From a checkpoint of a small transformer trained on Wikipedia.
Architecture: RMSNorm after residual sums in early layers and before blocks in later ones, rotary positions, no biases in attention or MLP, untied embeddings, normalized queries and keys, local attention windows, gated attention, value residuals, capped logits.
Training: 342M tokens, 5466 steps.
Each number is 128 + 24 x the weight over its row's rms, rounded and kept within 0 to 255. Layers, rows and columns count from 0. The size above them is the row's rms in percent of the matrix's.

# layer 4 MLP up, 1024x256, rms 0.025, rows 525-624, columns 128-159
size [ 95 104  93  87  91 101  99  94 100  97 102  97 113 105  97 107  98 101 111  99  80 103 103 108 109 104 114 109 112  95 112  83 108 100  88  91  96  96  92 109  97  78  94  74 103  95  81 104 107  99 111  94 103 100 107 101  87  96  91 102  99  87 104  98 104  89 101 100  93 120 107 104 114  73 105 108  97 111 103  50  88  87  89  94 109  89 107  78  89 102  90 103  92  77 105 108 107 111  99  97]
[[155  98  96 147 122 128 118 133 104  99 105 138 117 153 159 140  95 132 114 128  90  63 176 145 143  64 117 114 144 120 148 140]
 [ 89 134 105 111 154 126 135 120  97 150 123 128 132 114 138 110 173  65 112 172 148 142 136 121 149 141 104 142 142 136 145 177]
 [113 102 144 106  81 141 159 134 115 110 132 137  91 114 136 179 157 134 121 153  77  98  97 109 130  99 121 145 128 152  74 156]
 [136 169 154 120 125 192 117  97 108 163 107 149 154 130 134  88 168 142  56 115 163 111 153 145 176 102  88  97  91 107 125 110]
 [128 101  87 137 175 169 143 152 145 116 161 159 143 162 140 102 124 144 129 118  84  69 107 122 133 128 107 116 131 132 151 141]
 [112 145 114 112  97 177 166 164 123 130 131 139 116 141 102 112  90 126 125 130 150 142 127  84 143 109 115 128 138 137 127 159]
 [163 172 129  77 104 115 194 120 113 110 125 118 105 101 121 119 158 141 139 121 104 103 143 157 114 103 125 109 153 146  97 139]
 [122 125 162 121 136 157 126 140  90 116 145  90 120 136 138 136 145 124 107 130 135  82 115  98 127 159 123 117 130 155 137 152]
 [161  60  98 127 155 126 120 111 112 113 119 160 116 162 151 130 131 145 128  63 123 158 116 168 103 177 104 147 144 134 148 118]
 [119 113 151 183 138 115  89 110 160 143 133 104 128 154 134 122 131 156 139 113 137 130 150 154 130 114 112 137 138 112 131 107]
 [167 110 100 147 105  97 139 108 133 131 143 147 113 135 105 116 190 157 130 137 161 161 114 107 147 122 124 103 145 159 142 158]
 [139  94 106 178 142 204 111 121  78 150 101 122 112  73 137 170 112 112  98 159 125 111 129 134 126 114 162  71 146 140 126 147]
 [ 79 162 135 118 179 145  80 114 158 124 101 132 111 113  99 159 149 116 110 148 131 134 136 162 134 193 136 115  88 171 128 164]
 [153  95 148 126 115 129 148 118 122 110 104 100 142 126 122 108 150 116 119 125 121 124 174 134 175 149 139 135 142 128 123 101]
 [114  75 154 112 147 128 167 151 137 140  97 121  96 133 132 135 119 107 115 114 114  94 121 140 134 142 103 134 119 113 135 116]
 [109 136  97 109 112 133 113 188 123  72 119 116  80 148 155 127 193  89 119 121 123 103 119 153 135 133 108 126 104 129 134 142]
 [ 82 151 126 123 114 141 150 123 116 129 118 167 142 116 139 113 129 121 140 122 110 106 106 102 105 152  92  76 128 158  91  86]
 [164 167 146 135 160 150 151 102 122 151 114  89 112 162 122 124 140  75 155 119 135  97 119 110 108 104 126 104 150 147  78 181]
 [100  94 112 113 146 187 106 165  86 127 133 125 152 152 158 103 138 145 134  90  94  98 114 133 165 128  85 145  96 158 137 101]
 [108  96  82 154 145 137 144 149 101 114  73  85 156 167 140 150 118 101 138 136  54  75 109 101 128 156 125 124 120 129 121 106]
 [124 128 133 152  85  94 140 147 156 160 106 106 147 144 154  53 100 127  99 154 131  63 143 132  86  96 157 108 124 112 136 121]
 [147 147 136  85 114 159 164 155 102 139 171 150 118 140  98 156 116 115  94 129 123 125 129  73 114 114 149  79  90 126 125 100]
 [ 71 145 165 160  99 105 129 157 160 105 131 109 132  88 130 125 140 151  96  76 130 101 139 141 150  84 156 153 151 102 105 148]
 [104 126 169 125 177  99  90 123 185 122 109 121 128 116 155 132 103 136 134 107 103 126 145 133 123  85 133 145 123 163 136 160]
 [153 156 147 150 160 136 141 129 103 155 114 135 147  90 103 130 123 125 114 130 148  71 142 105  91 118 171 104 104 146 151 144]
 [163 154 151 131 193 140  78 127 112 120 144 124 102 115 103 151 143  92 118 125 140 136  99 161 139  94 156 129 135 139  94 148]
 [157 173 145 174  80 158 130 107 100 137 101 140 131 124 135 131 133 118 122 125 133 123 145 156 121 111 115 114 148 124 127  91]
 [134 160 136 102 148 165 148  96 163 164 113 129 110 108 176 148 131  56 135 146 157 164  99 100  97 121 130 171  96 110 117 118]
 [129 125 121 135 148 124 108 159 126 134 130  96 135 178 182 171 116 123 135  70 129 155 160 162 179 124 118 104 127  94 127 176]
 [134 151  88 146 129 144 147 166 151 159 131 112 155 152  84 180 127 146 105 144 116 126 166 111 113 113 106 115 101 155 128 117]
 [136  96 165 133 145  99 115 149 140 167 110 120 118 138 128 136 109 103 109 148 143 104  84 150 120 109 158  94 116 138 110 123]
 [117 114 147 150 100 143 107 127 140 138 161 122 102 111 111  97  82 122 126 140 142  71 114 116 135  79 111 125  57 141 116  69]
 [ 94 128 150 138 118  92 106 123 111  83 117 111 165 147 160 148 150 131 105  99  99 168 150 153 162 120 146 137  98 180  91 116]
 [146 105 121  79 111 154 159 160 115 106 111 122 146 116 142  89 113  97 106 140 111 121 106 123 103 123 136 133 164 143 125  96]
 [127 142 119 131 156 154  90 135 105 184 156 123 127 147 123 111 104 133 119 117 123 113 165 133 109 123  70 111 142  98 132 123]
 [159 106 135 119 136 116 113 149 136 136  85 122 169 155 124 133 151 109 130 135  86 107 171 124 147 146 110  93 114 118 113 151]
 [148 147 152 127 136 132 126 113 117 111 138 114 141 102 139 162 162 137 127 100 145 130 140 177 164 139 152 137  96 143 131  97]
 [128  88 103  63 152  80 193 121 124 107 116 116 102 138  98 143 143 127 117 128 109 134 133 149  71 134 143 134 163 126 155 163]
 [129 104 142 111 126 111 123 139 109 158 102 118 151 116 140 178 126  68 135 139 102 144 138 132 146  92 109 120 121 127 140 166]
 [ 96 153  90 115 190 158 124 134 140  91  74 131 113 160 159 151 121 124 121 144 133  84 110 173 118 162 120 143  98 134 131 131]
 [103  88 142 131 109 103 146 164 122 164 102 137 170 158 171 159 121 134  92 142 125 173 145 160 109  97  91 141  99 115 123 125]
 [117 128 127 102 176  98 154 117  92 166 173 154 126 106 117 138 134 119  92 177 123 152 102 104 121 112 156 124  95 166 119 168]
 [173 136  92 108 166 137 155 133 100 107 114 147 117 133 119 141 151 136 139 108  80 131 103 170 153 102 147 114 135 161  92 157]
 [138 133 143 126 115 129 142 173 144 120  64 112  69 128 142 146 115 117 139 147 111 129 118 136  98 185 112 126 178  88 131 145]
 [117  98 144 152  76 131 119 153 163 104 112 117 131 131 133 183 135 124 148 119  80 104 149 147 170 158 159 142 103 192 124 113]
 [163 128 121 139  97 128 156 141 116 144 109 103 172 152 122 142 152 128 118 126 124 135 132 141 125 129 106  73 139 101 126  86]
 [129 121  72  79 155 126 169 115  78 133 140 128 117 123 106 146 200 112 113 103  98 158 135 126 145 106 147 120 101 153  83 165]
 [ 70 158 163 150 108 143 158 129 106 130  96 122 150 126 136  82  85  82 101  89 100 143 130 133  64 101 114  95 136 127 159  92]
 [103 179 151 133 144 104 121 124 146 121 123 158 125  98 101 148 148 104 110 161 128 144 112 144 102 144 131 104 127 166 109 162]
 [ 98 102 117 160 115 131 126 112 144 107 140 149 157  97 146 171 130 130 106  95 115 137 149 107 139 168 121 136 154 127 123 149]
 [105 168 119 109 138 125 142 137 127 108 126 161 120 178 122 146  88 147  98 105 124 147 126 122 150 109 160 109  66 148 145 160]
 [ 94 146 157 173 114 172 134 151 113 134 148 155  75 114 115 139  86  90 116 122 139 148 138 139 108 138 122 123  81 100 124 121]
 [122 105 155 132  89 162 166 122 142 100 115 122 142 129 127 141 147 108 106 140 152 138 133 148 142 151  97 154 109 119 133 118]
 [ 89 133 106 141 140  97 119 110 132 158 111 159 144 142 141  97 132 108 118 122 158 145 132 108 134 128  84 113 145 117 135  96]
 [128 125 132 133 188  87 137 117 134 113 160 170 106 161 130 139 124 118 117  93 126 124 120 109 107 164 159 132 144 142 115 148]
 [ 94 150 151  90 122 151 159 151 100 141 147 124 145 118 134  87  85  98 121  99 132 140 169 147 144 108 117 104 128 107 101 101]
 [100 155 107 122 165 118 125 147  80 135 115 145 191 116 136 138 118  92 106 133 152 148 132 131 145 116 136 109 157 139 128 142]
 [116  64 159 166 117 140 134 133 137  93  78  92 116 167 151 126 114 106 140 116 153 134 131 144 119 139 129 121 130 142 155 128]
 [138 109 128 163  89 138 136 125 110 123 148  92 113 185 152 107  83 139 127 153 126 103 135 114 123 134 124  97 120 145 133 115]
 [111 109  90 133 155 113 152 143 100 110  97 151 106 146 128 193 124 121 122  98 103 118 139 140 171 165 137 123 127 122 112 185]
 [ 90 102 161 123 144 136 133 136 144 112  98 117 138 136 122 109 141 103 122 123 125 109 153 162 116 132 101 152 131 140  49 141]
 [126 153 105 145 134 150 192 137 122 116  64 141 100 101 142 127 138 151 138 114 127 138 119 142 156  83  90 128  85 145 131 191]
 [161 134 144 126 130 113 119 156 131 150 127 149 134 159 146 141 156 135 103 105  91 122 156 126 119 105 134 108 112 145 142 162]
 [154 148 103 154 110 164 123 156 139 161 158 105  75 150 165 144 134 129 121 144 114 137 147 116 117 125 149 140 140 122 121 143]
 [ 82 145  90  69 173 156 127 124  90 130  94 131  90 103  95 147 101 100 130 139 154 167 120 136 103 143 165 121 125 143 125 143]
 [156 173 123 140 139 157 138 128 151 120  99 131 137 102 120 108 146 149 126 127 134  79 133 135 122 130 135 136 112 127 103 138]
 [162 161 130  94 145  84 147 162 108 106 149 168 107 178 168 107 116 103 123 177 117  94 133 102 106 145 107 117 136 135 107 153]
 [116 155 133 135 148 154 137  83 176 129  71 127 104 147 154 120  92 108 105 139 127  93 116 147 144 160 165 102 123 120 104 134]
 [ 93  86 127 145 167 101 140 114  90 110 104 118 114 119 114 156 141 126 120 128 103 108 119 103 118 149 150 109 146 136  91 138]
 [ 99  87 141 157 161 144 119 145  92 139 130 166 111 137 159 127 152 140 119 135 146 166 137  98 121 121  85 152 108  96 133 118]
 [150 139 136 129 115 100 159 109 127 121 110 102 153 104 150 144  80 130 113 121  85 113 105 144 125 108 111 141  88 165 104 170]
 [150 120 117 106 108 148 144 161 136 143 127 140 123 128 138 144 128  97 130  97 156 152 122 141 134 139 145 146 100 106 128  73]
 [132  95 173  76 128 110  95 113 120 168 124 155 144  95 141 122 153  96 113 131 141  99 142 153 151 128  53 126 150 131 137 146]
 [141  86 157 133 168 121 105 108 164  89 134 134 167  93 137 160 116 122  88 124 144 105 140 105 124 104 164 130 149 116 151 139]
 [161 132 111 130 130 151 120 130 144 125 128 163 115 131 114 113 166  74  95 168 148  86 144 131 121 145  99  84 145 116 133 135]
 [143 115  84 133 167 166 115 125 123 135 116 122 116 166 133 100 168  95 139  72 111 119 129 203 125 150 127 135 149 138 132 151]
 [100  65 119 160 140 136 122 128 131 117 137  97 130 157 110 171 103 145 151  82 119 152 132 139 147 103 167  57 122 119 128 125]
 [126 145 139 108 140 149 121 145 137 104 113 152 110  82 144 119 102  95 118 124 135 109 128 113 148 120 106 110 115 169 131 148]
 [101 149 139 117 180 120 117 107 178 103 102 156 124 151 173 161  87  76 116 130 130 109 123  78 106 133 114 131  87 118 100 150]
 [150 116 115 134 106 108 102  98 125 129 142 144 141  92  98 107 136 151 166 184 171 128 128  70 114 119 108 153 137  95 185  89]
 [150 161 121 148 113 136 156 136 111 135  87 127 166 170 114 112 140 119 127 144  87 109 160  76  98 153 131  98  81 153 152 157]
 [118 184  98 130 161 112 165 139 113 136 101 132 105 107 110 138 111 145 144 125 127 110 180 100 119  98 113 154 120 111 134 113]
 [ 81 107 104 108 156 110 127 113  92 109 137 149  99  86 103 122 136 102 107  64 131 127 121 145  93 100 142 125 108 145 122 143]
 [151 118  98  99 186 162 146 189 128 107 117 134 115 150 135 164 146 126 117 111 118 127 156 153 185 134 131 151 152 114 122 152]
 [128 160 194 117 125 102 100 104 164  78 111 120 135 136 139  93 134  90 115 105 143 119 171 166 146 136 112 114 158 120 129 129]
 [ 79 117 106 144 126 132 160 194  93 107 147 161 143 112 126 151  97 131 131  77 114 140 131 128 131 129 134 144 123 101 138 106]
 [155 112  97 134 171 104 116 128 148 125  82 135 115 124 104 105 137 127 140 106  83 113 101 157  89 116  94 115 142 183 126 113]
 [ 98 128 167 155 123 106 118  98  83 132 137 110 137 117 116 130  91 129 130 103 103 115 105 121 154 157 157  71 149 167 117 149]
 [118  91 132  95 108 113 133 155  75 133 135  97 155 145 142 119 124 135  88 100 132 121 107  84 144 158 104 112 138  98 115 135]
 [ 82  91 151 162 156 114 104 128  69 126 142 190 169 159 147 134 124 149 111  92 101 117 149 109 133 135 144  87 123 106 147 139]
 [ 79 110  76  97 141 133 117 102 122 130 105 163 126 113 163  97 132 145 103  91 121  88 124 134 124 122 114 131 118 136 126 114]
 [110 167 109 146 133 159 130 156 123 134 131 139 129  95 115 147 131 108 124 112 132 136  89 133 124 105  81  98 148 141 104 133]
 [ 73 123  96 139 184 135 146 137 118 116 156 140  80 101 146 141 122  99 122  98 114 117 106 151 178  92 124 120 114 149 117 134]
 [120 109 131 117 120  95  94 104 139  93 108 138 116 116 109  98 102 108 105 136 174  72  86 136 104 121 137 147 107 125 148 122]
 [122 146  99 136 132 128 107 123 177 119  94 145 101 145 128 133 145 129 117 114 122 145  74 147 135 136 113 121 105 150 111 142]
 [ 99 117 130 165 128 112 153 123 171 110 127 150 155 118 100  97 127 122 141 136 134 149 149 127  74 143 157  95 149 130 110 159]
 [146  93 144 151 113 134 131 165 136 144 131 131 124 124  75 108 157 116 122 136  85 139 122  98 123 118 131  99 152  74 104 119]
 [168 157 121 148 148 123 131 159  99 156 144 152 125 133 128 154 164  88  91 138 128 115 118 102 113 134 156 126 123 127  80 139]
 [107 152 124 124 131 141 138 123 160 128 141 143 113 109 109 109 129 114 138  93 132 169 109 163 146 152 131  94 123 141 134 132]
 [ 93  89 131 176 130 159 109 146 157 149 116 139 207 184 165 131 119 129 112 124 147 123 189 129 159 143  78 127 142 117 124 119]]
# layer 4 MLP down (transposed), 1024x256, rms 0.0207, rows 525-624, columns 128-159
size [101 104  94  93  90 101 104  96 102 100 103  96 113 104 103 109  94 102 104 100  86 106 100 109 109 105 106 105 107  97 109  88 108 102  93  89  97 100  94 108 103  82  90  81 104  95  81 107 107  99 107  98 101  98 106 100  96 103  91  93 100  90 106  95 106  90  94 106  88 120 108 112 113  79 104  96  90 109 108  55  96  86  92  92 104  90 101  89  96  97  99  99  90  77 100 109 105 111 103  96]
[[133 132 148 111 154  76 113 128 129 120 147 126 135 118 130 127 149 134 157 100 131 153  70 110 110 126 154 126 127 135 130 140]
 [174 117 118 141  98 142 119 123 134 128 113 141 125 143 128 133 153 187 134 131 122 163 178 132 147  78 128 185  91 127 166 103]
 [122 133 148 193 150 151 140 108 172 177 112 150 171 174 125 100 128 105 139 119 133 126 125 158  82 130 116 102 115 137 173  98]
 [123  78 128 135 131 123 131 156 104 170 148 147 129 140 164 161 129  96 126 126 114 160 142 175 110 126 114 160 160 137 125 143]
 [110 129  81 127 145 144 173  93 105 113 128 124 138 108 127 146 157 149 115 131 115 109 123 112 103 110 110 151 120 139 183 103]
 [125 104 115 159 175 126 129 113  86 134 112 102 136 112 126 129 164  80 153 147 144 103 169 155  90 146 125 156 156  83  89 141]
 [113 102 130 144 119  84 159 131 133 103 107 131 110 129 108 129 109 162 147 123 131 139 168 134 114 138 135 148 142 137 146 178]
 [136 157 127  98 140 137 118 176 152  94 126  81 144 118 140 134 151 148 133 151  67 173 105 128 115 121 177 110 120 148 157 124]
 [134 145 128 118 125 132 154  80 146 113 176 136 120 139 132 119 118 124 120 150 143 148 142 102 154 130 180 134  87 113 142 125]
 [159 117 141 113  76 112 127  98  86 102 116 143 142  98 161 133  97 123 117 101 113 164  99 106 106 151 177 132 138  98 148 118]
 [134 136 136  90  81 132 101 140 100 167 142 142 139 128 132 139 118 132 144 136 158 162 153 119 153  91 119 152 120 114 130 139]
 [136 140 133 134  93 124 136 126 125 137 124 133 127 136 140 150  72 109 136 117 110 161 143 130 157 164  98 122 110 142 113 128]
 [135 156 136 131 121  85 145 143 132 124 199 126  85 157 140 110 104 119 173 145 120 162 160 115 140 120 145 154  95 160 150  93]
 [117 152 126 166 117 118 184 115 130 166 130 153 170 149 155 112 113 155 126  95  97 103 115  98 142 115 127  97 104 116 173 124]
 [156 149  99 116 113 130 110 173 136 135 133 121 140 134 107  90 115 105 188 148 120 122 141 113 123 114 120 107 157 117 100 115]
 [104  78 164 133 127 148 163  74 166 134 132 149 155  79 109 124 135 188 112 132 137  67 112 136 113 126 156  99 136 148  97 129]
 [105 142 114  97 139 128 123 138 100 100 137 108 128  98  77 117 141 148 133 111 136 138 134 157 161  91 132 153 119 121 124 152]
 [145 148 174 135 208 120  95 131 122 126 137 117 154 119 173 131 141 104 107 119 145 130  95 122 129 140 118 140 122 156 183 112]
 [133 138 165 142  95 138 153 112 133 112 150 145  80 112 133 162 153 111 111 146 130 126 141 138 141 156 125  90 170 155 166 108]
 [139  92 130 179 145 157  97 179 117 133 125 142 126 136 171 130 148 111 141 132 127 110 150 143 169 125 129 113 100 112 146 163]
 [158 113  79 128 166 116 131 127  89  96 121 138 129 146 136 134 153 144 114 114 116 173  96 148 134 139 107 161  93 145 178 105]
 [123 116 136 100 139 113 153 155 127 171 114 138 101 121 132 143 148 125 133 128 108 149 108  96 170  87 162  94 114 127 175 140]
 [182 143 138 142 182 133 165 140 114 156 143 108 165 115 192 146 116 145 108 124 105 101 110 121 139 133 142 157  97 102 159 103]
 [129 133 116  78 122 124 142 124 136 121 127 134 149 109 116  85 152 120 110 125 115 111 160 106 165  99 162 124 105  99  79 137]
 [110 136 108 137 160 136 155 159  94 129 129 134 148 103 144 109 166 129 156 134 119 115 119 137 112 115 162 109 122 123  97  87]
 [148 154 131 130 144 152 123 107 107 124 125 119 150 138 169 155 136 118 108 176 141 127  99 106 104 123 156 126 133 159 117 125]
 [109 174  88 161 110 120 104 149 154 159 106 147 132 116 127 150  95 157 134 124 138 163 128 130  90 135 101 141 127 139  77 116]
 [161 154 140 133 203  91 101 122  89 118 116 145 119 119 132 148  94 123 102 128 131 138 161 172 171  66 134 105 124 110 131 125]
 [147 168 152 144 122 121 111 142 112 118 152 117 140 126 124 140 129 161 108  82  70 154 135 108 161  93 107 154 140 113 104 129]
 [ 74  77 108 123 115 103 126 133 109 123 102 178  97 125 173  82  99 135 118  54 122 117 119 114 131  91 121 157 135 134 138 109]
 [130 130 134 148 105  97 124 122 123 150 150 145 133  91 102 158 137 114 123 146 113 115  94 146 137 117 117 149 103 127 138 140]
 [111 129  78 120 184 135 170 142  99 136 136 136 127 149 141 121 159 119 123  89 101 159 145 149 135 142 111 126 136 116 145 164]
 [137 124 140 113 108  91  91 163 107 179 183 149 129  99 154 148 122 148 106 121 150 106 106 150 127 124 114 101 102 138 162 135]
 [ 99 139  80 131 159 103 133 111 163 150 131 175 116 142 101 163 130 117 130 152 126 173 151 106 175 108 147 146 129 164 134 162]
 [149 125 155 117 116 138 136 139 107 143 158 132 165 133 177 144 105 124 105 124 144 163 131 154 137 134 138  96 128 146  46 117]
 [105 102 111 139 133 118 145 104 121 138 152 157 100 127 127 106 116 106 128 135 125 149 108 148 178 155 117 108 147 132 116 121]
 [141 140 125 140 134 123 170  89 151 153 154  79 126 117 140 122 134 161 144 155 115 197 107 117 139 115 114 129 122 169 111 140]
 [157 134 169 132 145 131 103  97 148 124 139 128 136 108 108 126 148 142  87 146 105 103 147 100  70 134  98 145 116  90 137 135]
 [140 114  82 126 174 106 127 167  97 108 114 123 163 137 108 177  92 152 138 114 114  93 160  79  97 125 163 145  84 133 107 155]
 [132 148  86 104 139 134 121 119 168 155 155  86 100 157 160 139 159 128  85  80 109 130  83  81 110 108 110 105 142 103 160 186]
 [132 114 126 102 146 167 105  89 132 117 158 119 125 126 119 162 118 114 127  85 107 165 121 100  95 172 117 102 134 119 139  94]
 [113 148 104 138 107 159 179 136 138 108 126 113 152 130 171 107 130 172 151  88 110 129 100 140  56 127  73 162 101  91  96 130]
 [ 78 148 105  98 102  99 124 120 133  63 147 102 139  92 101 147 118 129 111  90 158 139 160 159 136 128 123 118 113 113 115 205]
 [159 101  95 121 147 129 164 129 119 128 124 113 145 139 152 148 144 141 148 158  97 156  95 148 146 158  99 125  85 138 114 123]
 [141 115  91 146 167 148 156 132 121 135 180 122 134 147 134 125 150 154 156 126 107 172 119  86 126  91  91  95 140 157 100 111]
 [138 110 130 181 114 145 122 159 139 109  96 180 119 147 113 107 126 100 139 119  89 121 113 127 143 128 131 137  75 106 137 131]
 [140 170 127 135 144 137 134 154 183 111 139 111 100 108 148 139 112 132 105 111 125 130 120 124  96 147 103 155 162  83 184 123]
 [138 119 140 104 124 162 164 148 120 105  81  85 105 129 118 176 137 190 165  91 142 154 149 114 160 128 157 131 154 123 114 157]
 [134 114 131 113 170 145  99 176 131  97 170 137 138 109 173 143 155 129 157 145  99 119 159 135 129 100 129 125 155 122 154 108]
 [140 129 166 114 103 150 153 133  82  94 112  99  89 122 116 103 148 110 128 114 139 126 153 151 141 113 140 116 100 119 129  76]
 [ 74 136 126 121 128 118 111 141 155  69 101 132 143 143 149 147 167 113 153  87 133 176 136 105 178 124 157 144 144  79  89 181]
 [114 119 106  86 186 112 138 176 131 114  79 163 143  92 128  75 116 115 111 115  89 135 110 146 130 103 175 126 128 118 147 124]
 [142 133 122 134 176 151 125 157 114 163 146 112 147 148 180 135 125 163 181 149  92 151 134 114 120 159 127 136 130 135 120 126]
 [139 161 100 107 121 148 155 153 123 114 155 115 106  80 111 105 131 145 128 120  84 143 171 126 142 167  80 139  99 143 106 119]
 [118 123 142 186 101 141 145 107 110 155 141 126 103 116 123 141 131 123 139 147 110 123 140 137 110 128 118 142 103  83 112  89]
 [151 114 125 135 141 132 134 130 171 135 154 108  77 130 159 128 117 111 146 155 156 109 126 117  79 121 153 122 141 162  82 123]
 [179 129  98 171 106 145 127 133 134 117 133 134  85 106 167 125 157 159 140  94 136 121 177 129  99 104 137 168 117 153 100 133]
 [174 164 114  97 124 167 114  78 122 187 128 126 114 117 110 127 140 128 115 112 130 152 147 150 102 136  95 137 121 134  78  85]
 [109 157  96 126 136 118  62 133 127  98 129 175 118 144 137 128 117 140 128 114 135 142 128 158 159 127 118 147  82 120 170 144]
 [ 74 111 147 103 120  92 133 131 125  71 157 103 146 108 147 155  72 117 110 115 138 154 151 109 148 115 140 141 139 132 106 165]
 [121 132 120 142 122 109 133 123 149 134 153 145  91 137 108 136 137 140 164 146 151 142 148 101 168 137 145 143 107 105 134 158]
 [126 132 128 171 107 150 166 156  94 176 142 138 149 121 108 115 149  86  92 157 153 132 134 137 132 139  89 118  97 112 123 125]
 [136 109 128 119 148 177 118 133 140 114 117 162 126 107 106 153 103 106  89 153  90  85  76 126 111 116 115  99 119  92  91 110]
 [112 130 110 164 131 126 113  99 111 124 113 108  92  65 126 118 106  94 138 113 150 143 159 180  95  92 113 108 118 155 115 101]
 [122 125 109 117 135 110 153  99 137 184 130 132 133 152 108  99 129 178 176 136 125 134 152 131 130 139  86 134 121 133 134 104]
 [ 79  90 120 103 123  92 121 135  96 150 129 144 111 123 181 111  96 117 117 147 129 124 134 119 158 137 148 115 110 142 124 137]
 [139 133 125 120 110 154 133  89 140 106 126 118 121 150 149 118 138  82 155 143 144 131  90 100 101 129 100 150 117 141 146  73]
 [185 110 115 103 114  93 150 118 119 126 147 122 121 112 130  94 118 116 155 126 107 132 160 133  96 171 111 124 126 138 105 170]
 [ 90 145 130  72 136 145 110 143 124 116 140 155 112 150 136 135 122 100 115  99  96 121 132 115 154 145 123 109 144 112 215 123]
 [128 118 105  93 129 116 154 123 117  90 127  85 149 125  91 139 185 108 112 152 157 140 114 106 104 117 139 156 117 149 133 153]
 [100 149 132 139 143  97 150 103  99 109 133 114 119 147 129 102 112 115 108 134  92 137 115 110 150 125  85 127 130  92 137 145]
 [126 163  92 151 117 131 136 108 104 138 144  75  99 154 143 153 135 105 119 143 122 127 141  97 132 154 101 126 111 126 152 118]
 [162  96 146 122 112 125 124 122 157 113 114 183 149 124 119 131 140 126 126 143  81 126 119 157  90 161 128 185 161 115  76 131]
 [138 157  84 123 114 160 165 159 129 128 149 128 144 103 141  82 101 119 151 134 103 133 172 169  98 103 143 162 123 164  94 120]
 [116 127 139 155 145 142  92 109 129 164 151 133 109  97 118 116 107 122 156 155 152 116 145  86 111 141 163 129 132 133  84 110]
 [146 101 151 150 130 113 119 106 164 175 153 113 126 144 185 133 134 116 196 112 133 130 162 130 120 127 132 116 151 133 124 163]
 [142 137  88 138 134 161 120 141 102 131 112 118 113 121  81 111 170 139 127 116  91 124 134 139 123 170 109 139  90 149 131 112]
 [135 117 133 165  99  97 119 111 147 121 137 136 137 154 136 131 143 142 172 134 142 141 110 143 135 103 133 142 122  78 130 113]
 [145 146 144 126  45 119  89 150 141 113 146 117 107 111  94 145 177 126 158 135 119 129  85 123 118 115 141 149 154  93  98 124]
 [113 132 147 165 139 155 160 164 102 113 111 139 134 153 152 153 136 105  93  77  99 118 140 160 158 137 132 105  98 144  95 130]
 [140  60 102 113 154  85 100 162 119 142 116 148 171 106 170 153 100 131 119 149 127 128  94 165 158 135 114 147 167 133 147 155]
 [135 112 147 153 122 105 138 134 149 145 145  94 170 146 139 122 141 112  94 151  85 109 137 145 140 158  83 137 143 128 153 110]
 [146 141 123 161 105 129 138 111 121 185  95 151 173 102 139 142 137 165 134 141 126 130 136 152 102 131  90 175 146  98 119 106]
 [127 103 166 144 100 185 123  95 135 161 108 133 152 139 130  97 112 135 137 152 160 149 131  83  83 129  93 117  91 129 135  35]
 [139 107 113 176 143 170 145 137  99 182 106 168 102 104 147 136 138 130 126 111 108  88 145 131 125 111 120 117 119 123  78 155]
 [180 155 144  92 102 158  89 133 151 139 140 119 163 135 171 106 135 122 147 143 118 116 129  98  90 124 140  86 100 190  89 122]
 [106 160 140 127 157 126 119 134 117 134 133 111 107 121 124 117 126  72  96 146 130 132 155 123 113 127 144 134 149 123 155 141]
 [140 120 107 107 119 110 107 168 126 143  87 152  69 179 125 137 159 133 145 133 127 141 160 122 110 138  95 123 163 101 179  78]
 [170 120 139 154 117 141 140 107 135 151 121 136 113 126 116 144 132 128 111  96 173  79 174 175 128 168 101 158 124 116 160 145]
 [115 147  95 152  92 129 144 124 155 170 131 132 111 100 106 118 139 158 140 125 136 135 144 109 111 103 162 180  90 131 139 150]
 [189 141  98 136 154 197 138 150 155 110 117 132 120 147 137 149 119 162 139 155 124 106 154 122 139 140 141 113 106 123 149  99]
 [147 184 100  97 115 166 174 130  97 138 115 123 103 112 159 159 138 134 139 153 122 139 103 125  90  91  64 121 129  99 101 117]
 [127 118 106  79  94 144 146 148  88 120  69  87 150 153 135 144 135 104 165 154  86 161 157  99 125 156 117 150 109 133  96 152]
 [148 161 122 121 133 162 170 122 137 126 124 120 152 111 157 100 162 139 134 107 121 178 146 148 138 126 108 149 113 122  96 109]
 [138 132 142  97 167  93  90 133 103 121 135 147 141 130 135 127 134 123 172 111 105  99 157 123 185  97  84 147 157  66 113 127]
 [136 114 150 142 114 115 145 134 128  99 135 136  83 122 126  99 121 109 134 146 106  73 112 137 136 125 131 127 136 101 122  86]
 [ 73 142 124 162 112 171 145 128 149 113 134 168 155 118 117  82 124 205 148  90 122 110  99 124 118 118 165  99  98 130 124 138]
 [162 120 129 136 120 160 140 115  90 139 109 128  97 149 170 124  88 154 109 106 114 114 113 148 122  98 136 127 135  79 150 120]
 [126 109 128  99 153 124 144 147 157 155 117 135 177 128 148 130 116 135 110 134 109 138  77 115 128 120 143 141 121 123 112  70]
 [138 119 130 147 169 149 156 154 133 140 145 127 160 107 106 109 169 104 131 114 122 170  90 117 122 156 105 129  87  89 132 137]]